config.yaml
d_model: 384
positions: "rope"
warmup_steps: 200
Each number is 500 + 25 x the weight over its row's rms, rounded and kept within 0 to 999. Layers, rows and columns count from 0. Numbers have three digits each. The size before them is the row's rms in percent of the matrix's.

# o: layer 2 attention output (transposed), 384x384, rms 0.0885, rows 63,127,191,254-255,318-319,382-383, columns 240-287
# v: layer 2 attention value, 64x384, rms 0.0732, rows 63, columns 240-287
# gate: layer 2 MLP gate, 1024x384, rms 0.103, rows 0-36, columns 240-287
# up: layer 2 MLP up, 1024x384, rms 0.0962, rows 0-36, columns 240-287
# down: layer 2 MLP down (transposed), 1024x384, rms 0.091, rows 0-35, columns 240-287
o254 108:536549503518488489457481482489511461533498483477479493543495529483480505464480477474551468530471533487490506481480480484476518459476508529504500
o318 097:463494504481505463514547483557473509490511478486524487523483530520499528527494501523483479495505475507483488528512461527542496509553438480449487
o382 101:523489518495512481487495493508481461529453480521514547477526506438468507487491516563502491536505482476498480562504501475557471557513526495526532
v63 100:490506522481498469491536471535499515498501515521467506477466509512493563542464477482498526516524486491501520503418447496490521487450568508528492
o63 109:471487468501534482526514538494518523471471497467507515448489503531509466484497471499508460490486526470486503508501500496504474517522470478510526
o127 101:567508498511466513490498489486495490509514489533483516523536533473527511495491492485503501514495501482535509493509478502504490528505462518481502
o191 098:495491521474501493525479503487532494507510473464472472475524478510490505491464496501464484527480480530522571504510464565497489567464513518485494
o255 101:490468531498514479469508512487494493547495474531548546526505513508505552479497509537523467475528528476476491483501483522499517459521555528458513
o319 102:464517476505485485559509504509462504448463515476513489520485481486473466504518461540499564477510491527486505514543533424452476512541470485521472
o383 107:540493508493514547480505517523530501515550505511495464515499523489490470521534518526502518480503460530499483522484514472521509488545486489532496
gate0 104:511440508517518438518529527532515482515569492491506491500506516544513501507527515488534504469481472510516501523499520504495485491537485500500490
up0 104:498478496473512518466500490425533506488507472517488482488556500456524472495529488484520485524517481515543544504456492464480530478507467486471523
down0 100:504466484488485507495482514482496484525498501513490490517518483475525494506504471479515525486495502491534555494497485496400507524487514518487491
gate1 099:522560478500505469502506470486502450509456482516493474547498471507521484520491493449530580516497493527517508503455532506536467506518494519471511
up1 110:488511527517537498489526487508519566519485535506529468472522509513506503527508508494509489506485472506464522508503523550508496508501494508475475
down1 103:475489551464488542519513503456524522491475492530496508527501484489504524543446503484488490488493481497484513506555516541498493539490526554428492
gate2 103:558491474512518543534497522463499489507480482509527461510479503460491543485478466508527484477476533503496510427510483493496493470533529504505455
up2 109:540461514507502477527497521472467528501512538518528462483515503476502524500484499502546478441493486528473501503493530498469488533507550502500517
down2 106:481498460502492499497532495496468504486499498512551463536521494453514541503481506489547466520501489505487495471507488482461542539483533484543522
gate3 099:499484499480476484485513497526508474508478531535455474474529503531498499504528477499522499532515510480520539554512521530498532478471490495493472
up3 098:464522488453518479471487526484500512509505513513524511542538485471504467476481532472519501481479493496529549494526456511505479483493521503458507
down3 093:471488479536444485488541517540529467482515491524517523494540485525548480461465514529507443488471581526485484489508545491493498493511513523482500
gate4 099:534465507475529510521477504469530503529452429528460472485489506525499534476500469481489478497430439477503466531503528532508484524513481487521524
up4 100:492466532477566500453530488483477519511550508477491500493475510524478498520503528495507489507501534536516516459451510526479519520526550506500473
down4 102:451503491481507514480510523503502497483493526487510551502517468476500491525508502484515480523516508501524513454498508539507477461489517517479508
gate5 105:515481462467533520507500526467451468512513498520509475505546495519494475520451502481467496510465515484545505499487535521511457489481492501551467
up5 103:492524482472453513470468475518476476516492477507482475484506459491532529474503454491474504490499512465544530484474505509526482508533501491485528
down5 102:512513475462495511468477525518494432511483501522518497506491451526537517497507449528462542459534498504498495517492498464504510538473496474452526
gate6 097:523460530459505512484508522483500493506483506508474513476534494484524457537515547510527482470513528549500542531509515524490492522488486470516483
up6 102:498492488469503489461503499483486481498480503563492530486473465517560487548536515524510512496498510507522497528498525526472512543484541509496477
down6 097:540483444461465487501532478479467541491481488548481459471461476487482518527508474509518494443519521501517514485494491502490515557476494461504490
gate7 105:496529510494485485513474455514561510497534505503461508447462492465508500505501514469482463507467506516535482501489482494495474514512485485557576
up7 100:472501503532521507485447476492511524506500534517486523481487488498537487518471500478528523517524514474531561494472518504499482516507540529478526
down7 100:484464556502503503507528491485433536495512546472500511535480501501463510503472525469485497509506523481518531498440499487511509510522514506468499
gate8 110:474520492512505498498518522513502529511509533438494500558512517499478489465476519490505513515501517446519534480458505488482466515547471482502570
up8 105:478519490519485495485513531532484462491481465532498480515488521489526455529551514491505482483501472530460492511498457509523518517507501484486518
down8 108:460516487534482517511478474505473516501473478528466525516510519468524467560521486484545511464504448534488515460495527485501532528507493468478559
gate9 104:482494500490532473450479497511494494533465440485498501530507544471482490519504498519502481490486485530468544443490490504494529478501504504532538
up9 104:464462475546478504503509545482522500477478508518511489491504515515498512543528477492492509462518497543535503471510472463484482473510539505496542
down9 099:484469509522503474534520526506468483470532488500544468508523511515517531514497505463533499479506502494492525499482527508485491453482465526463537
gate10 109:476490512491508492541481482493530506546487508521456481460491508503485523513526516512525509511521444475506508519494517565478474430508488498527508
up10 106:536518514524499460507490505556507493512511488500515562509485515538514504541476521512497479495486538508457474498475524481496517477512499512503478
down10 102:567480463534452488487501518548502473506515494519515501501505473506493555521480500494519477494494519494507481442422513499505488499495498523515500
gate11 096:540516464496531525527484469533480462518508509521477481540547471519507518485526511487524551517451474530481537539474512519475518498488488496504501
up11 103:466510455456511455482550506499499517479519453500523499532511541476480509521484521482473498506506500452492525543487450487503470518513532516504485
down11 100:476491495460491542512530519518450503505499474499508490468495516474516449492495537524489483503519514474499501486510513521497452529497530497505510
gate12 102:491541548440511479508447517490471533509460455498526495524525497496473478537542494500514439519478487514516501499502439514505495476482534522546529
up12 101:529497519492494488510555529488506477510486515475511467526426505554477503460497520532471506451544476442504498521486494510457473478475509505497510
down12 106:519523491502477496491539522515504476500535475531497501534484496476486511469556532525495520467526508499530504537478496519459470528489533508504520
gate13 105:495503499499471503464533478512478452507481502538528493475449552510514459536485514493480535527461513513519511439458497505525426494485513475476490
up13 102:492460485489547459505487479443486495504499467471476516505525490478474517506493500491547480461558479484470478501520499519446526478529485506524540
down13 093:475513508498487475524486510526482491488466499443457474484526480460480488502516480504523518484481485533487524476505474516463515488486485486440516
gate14 098:519495522477515510477518536523469531506538506500522475511521455450535489471500548516498489550553501494483528451518460500472497466515499437490502
up14 101:541493453486493432513475516448504538468510496540534491541495466512461517463526450483499495509530532503516464484478506455518493487515508515542474
down14 098:466512509485516498477493475521464491485468503502496472462545494466500532506510467495474495553532490513513510498480508515487480477505528533454468
gate15 109:487511480522518427542489506499508505517499478518479446519525459514524478506495495510487509516481516493478504495524522532513503461512498457516550
up15 112:505502493520455509480501486541508494475497506480478539528513506477491512486467477507487527501467465477530499483475475500545489481446495474492487
down15 110:523485515520483513484494442531519477476476504457537559519533483513467511489498561498447505542526516501506531515493513525477490462462503484481508
gate16 098:523491547480500522472483479497522503476519489502479473514496522482498539494497478525513501466504514468525563479468555517520512464504517467503459
up16 108:456484465486502468519510517468501487501471526532481480509457523490474516498519496518513525499523488484514505534452453456498472495514483436501506
down16 102:532523478471524468517482452465509507501497522529481515497498480520498532503514512506484528464503475518534473491533490491548440523531438494512488
gate17 103:492490534488453452498508472472536517525509517505494525529497505524489505493516505531510491546458513527516538527568470510492506513497482505501482
up17 098:527530495462504470474529518534509499501483527493535474497465488531530535439531509483473511509487474502470494531451512533519518513501460495479498
down17 098:491527477501504511496468504481515496525473524484556466492485521446518476491556513462462476478516466492470504508508498479533509502520520478507503
gate18 103:534498520483506534555469514484459489509519519563473512490481556476525551529534502495480513475501484490508513489505504455508537527485489493485489
up18 107:484485513503544564526476496489516486490495471524496514486499530545529513469483501479486507499533499490529448496527473493516523545531537440494508
down18 101:511471504487475534545503512472465482522493496517490514529499509516526536489446511496504522495518483480518463492486479475551497497549535476504492
gate19 102:477506496551490488468458516481491466487464461528507522504505516492487481528473554509431510517519495526477512487500500522497477476479497477469497
up19 099:505493551515501504496530513478503455484517486498525514523511516499485452484496485490510503512494489528510501516503473483469502553466448501557526
down19 105:539507492514520530530494471478529524499509539505511481510484536496510480484503501493476528527440504486562522497470515508508484509497462495471456
gate20 095:506486486514492548536510512510546491529500519521499504534503463492534519522560523496477519493525503501489500514455538475509497473468498513509478
up20 098:495528514468491539489486497502524497491492467477515516533544485514506513506511496473451555466483508502495438531453525540500494488494554514517479
down20 100:513522510475491474478497483488470494533484504456543508490508506517451485489504492475495537545491543516500482479516535501539493483495516485539518
gate21 095:433524511477476514476521531478538503507490501471501503465457494502451521463477545464511481497475518502495541533497459525536504478448483492486522
up21 096:472475489532491473456512488526504461512494504440537482571469508509504502535475462481460489518477482493462482471473507483475465473494445483529502
down21 096:447532529463525520472500514503505458505498493451517497534460555501489498473496495537456453517495520508452561490471512495439491485502481466549480
gate22 099:491489474481491482509448490488505502499472504516458554573493482470508532470488479477494430544495529528541528474488511502504459495473490528505516
up22 099:517484530511536511470555525531529525509483550477503513503504508551503517528514509484510497495487542506529526526479525535480524527488518492495539
down22 103:472538507497494454529541536464557541530474525518518507495530508506506493534511500527523483551479538489493489521506495479511509541522524511465499
gate23 100:523527489550493483495451483503509545499515479473502477550491513461523518504499483492552504516465476499504507496537490530480493507510450499511470
up23 102:470509492524481510523537502511485486471504499505524479474470536485557567499524455454483522460473480472484518470528509475518506492492500530461506
down23 099:533465466505433506504499463514495555497515528469487538492535505477511473507550486514519480474462507509514484545505457493495456465528513527498478
gate24 099:463516503501528464475500523522489470498516533480485518484464519483456461511491487484501513494478453543468474510491460479522520557483510463490509
up24 098:458492477489519485491542473482531543489481462515516461490522507455508508460490481557507534469521480509493487472505543516486499441463485530515483
down24 098:449518513540492521500530480492515511501471534502478475501469491432460476502492494524523515505473513527493472482508491497426526466485501518515494
gate25 104:497514506494456536511465522530494494512495531530499441516514505506516501491518531511477488553516535555507494531494501513485456492534517496464518
up25 102:513511532533463467534467531491473459511481531513480512490478553512465460523486491490508500519520476505494521501505501509479473489447482505511528
down25 101:492472493486451517522529515509502515483486501526458515526511533531457518509534511493488498503541533473507493480489490492529438538480481501509514
gate26 099:529508505509508484526464498519524534502473502516542504475508480473469521487534541470502473472496510485509480505547481528492481471486485535508497
up26 101:550506483505530491456522468522455509519486501472511528494522531517536522508449474524529486499474476465464476532518481489532513514485521505511469
down26 098:517509492494521507490539502525541512520510503495525504540504523578515539497443479532515510497497478483509498479515484524502541499502537541470513
gate27 102:444526556493474538500525518510516526514502488510487486468548503506546543513525482522507476512538484461511481526492536488499534512513489482477498
up27 103:504488496529495512499506520502485503466495469508530509500521496508488522501456537508485514471466523476449497500502514513512499525464511429501512
down27 108:518477540501515491485485496509460487537494480505497489516468497479515525500479527500463493520483506491467511521538547471493511484496458473510474
gate28 103:537520512528501507469510504527495433480493493483470494505494493525525548487510522485489446496565510505490522503498495449474509486503537508511483
up28 103:494489543468483470482492524500540495514514526504506498532519534494512515527487519479498483473483503508521552524486504477483514537524549488533481
down28 102:509462503479497509440502510483495518503466554505517494500470537505518496460476497518485462483501518510501504516457539488449503511524524539456452
gate29 093:538525554488531490481506522473502469470502493530525519511466524488504490519491525512502522470541464468488515490478498542492540505481517454499477
up29 102:500487469489467507480509529512510487500548522455461473532505477516486566468475470514554494513524534526514513475518479515502478513480478542510490
down29 097:484473511454498476503464503426509508493464533514483461475507538457489487481497489483505500551496496528521515542509504504477484459473493482527503
gate30 102:500520549535458509517464521509546513537501498505522470482506495500461517479487497498516470459516514496562505472498527502489542485483488484506498
up30 102:525493548556466439520529553520481510490532487503561478464497496527481514511482528496477506504549494481507480484542534511514516447492457499477485
down30 104:578485503500495510522508536478506513431531500434539460492523526507493486536486471537459540466542482495440477543524521542530537504505498497478493
gate31 109:497521505500520476456478548454505513496433548492503454515498500519495511485526545529466512477482508479502474509464504513500499539528478531537500
up31 111:525540449525456535471522529482526526506530537489465507473463492512539483505443479508501527528485574477511521441482483483500454502490490484492497
down31 101:495505479473473523476505526495526524505525514495463473520489474467534512469426480503518530517508559523477500524523499493486483536516515505491477
gate32 103:531541472491473516454465455473509497513498457507498516523497504485495498542477482496523465505507544478521487525480536498478541536500523532536481
up32 103:482514503471518528448503493535463485557500510457513515490503480501526483495508514495470511528501552504542549477509468470521485493526476527475493
down32 112:502487516516520530472499513476465474526488494468497500501494521467509473470496550518492437523487565506501573501443480503477491501529498482452532
gate33 098:506524504525500540470513525437511514523481480553478477521558482481504485522515498511529502497450543502512570534499535540485537522489478510507508
up33 103:502503488438532477491474516500490526486510501504490506488492496503481523515502554475510514510538523476451525508493523461507463531516483546531512
down33 099:524483543485526552491505472477489535452510505501435501475539518441499467487516507528495481482505549479490524455502486474475528488496483506476512
gate34 099:490560538503526464448495447507487500486472469530445532468517471488511481448503483548502497487467478498506511462471490501490501474471546551550472
up34 108:508496479487498523528487454538480516483485522512534536489498518519534525475496532459510489532437501564474502495491540494485493552468523493528491
down34 107:518480482487454497488504446474460500470458521561522521513491492521489503494519511488457478482479500513467487498457534488517509539476509533515473
gate35 101:504489501472541484548502491480523570493529478499512500501522537504509485508519535487503525502503498425482470502476494507477490486495507492481483
up35 096:528567515539470495514524527457508528499536518492514521516514548464509501506485499495488496525504538481506522498485502513535524514543499493519480
down35 095:491510478526531511513512523496499492503496504517497513524518494523505509538523474526549475531529495522516501524559488489524515526495526496469500
gate36 101:454456488500561496469514481542535529474500538489495542509479508489503477503496513518499483464493516540477534551530465520499505455488520538514479
up36 103:475516485503485515528495500507508504495493522493504469517509466511509535522522496465521477501488482518502475515513516465497506511526522526438521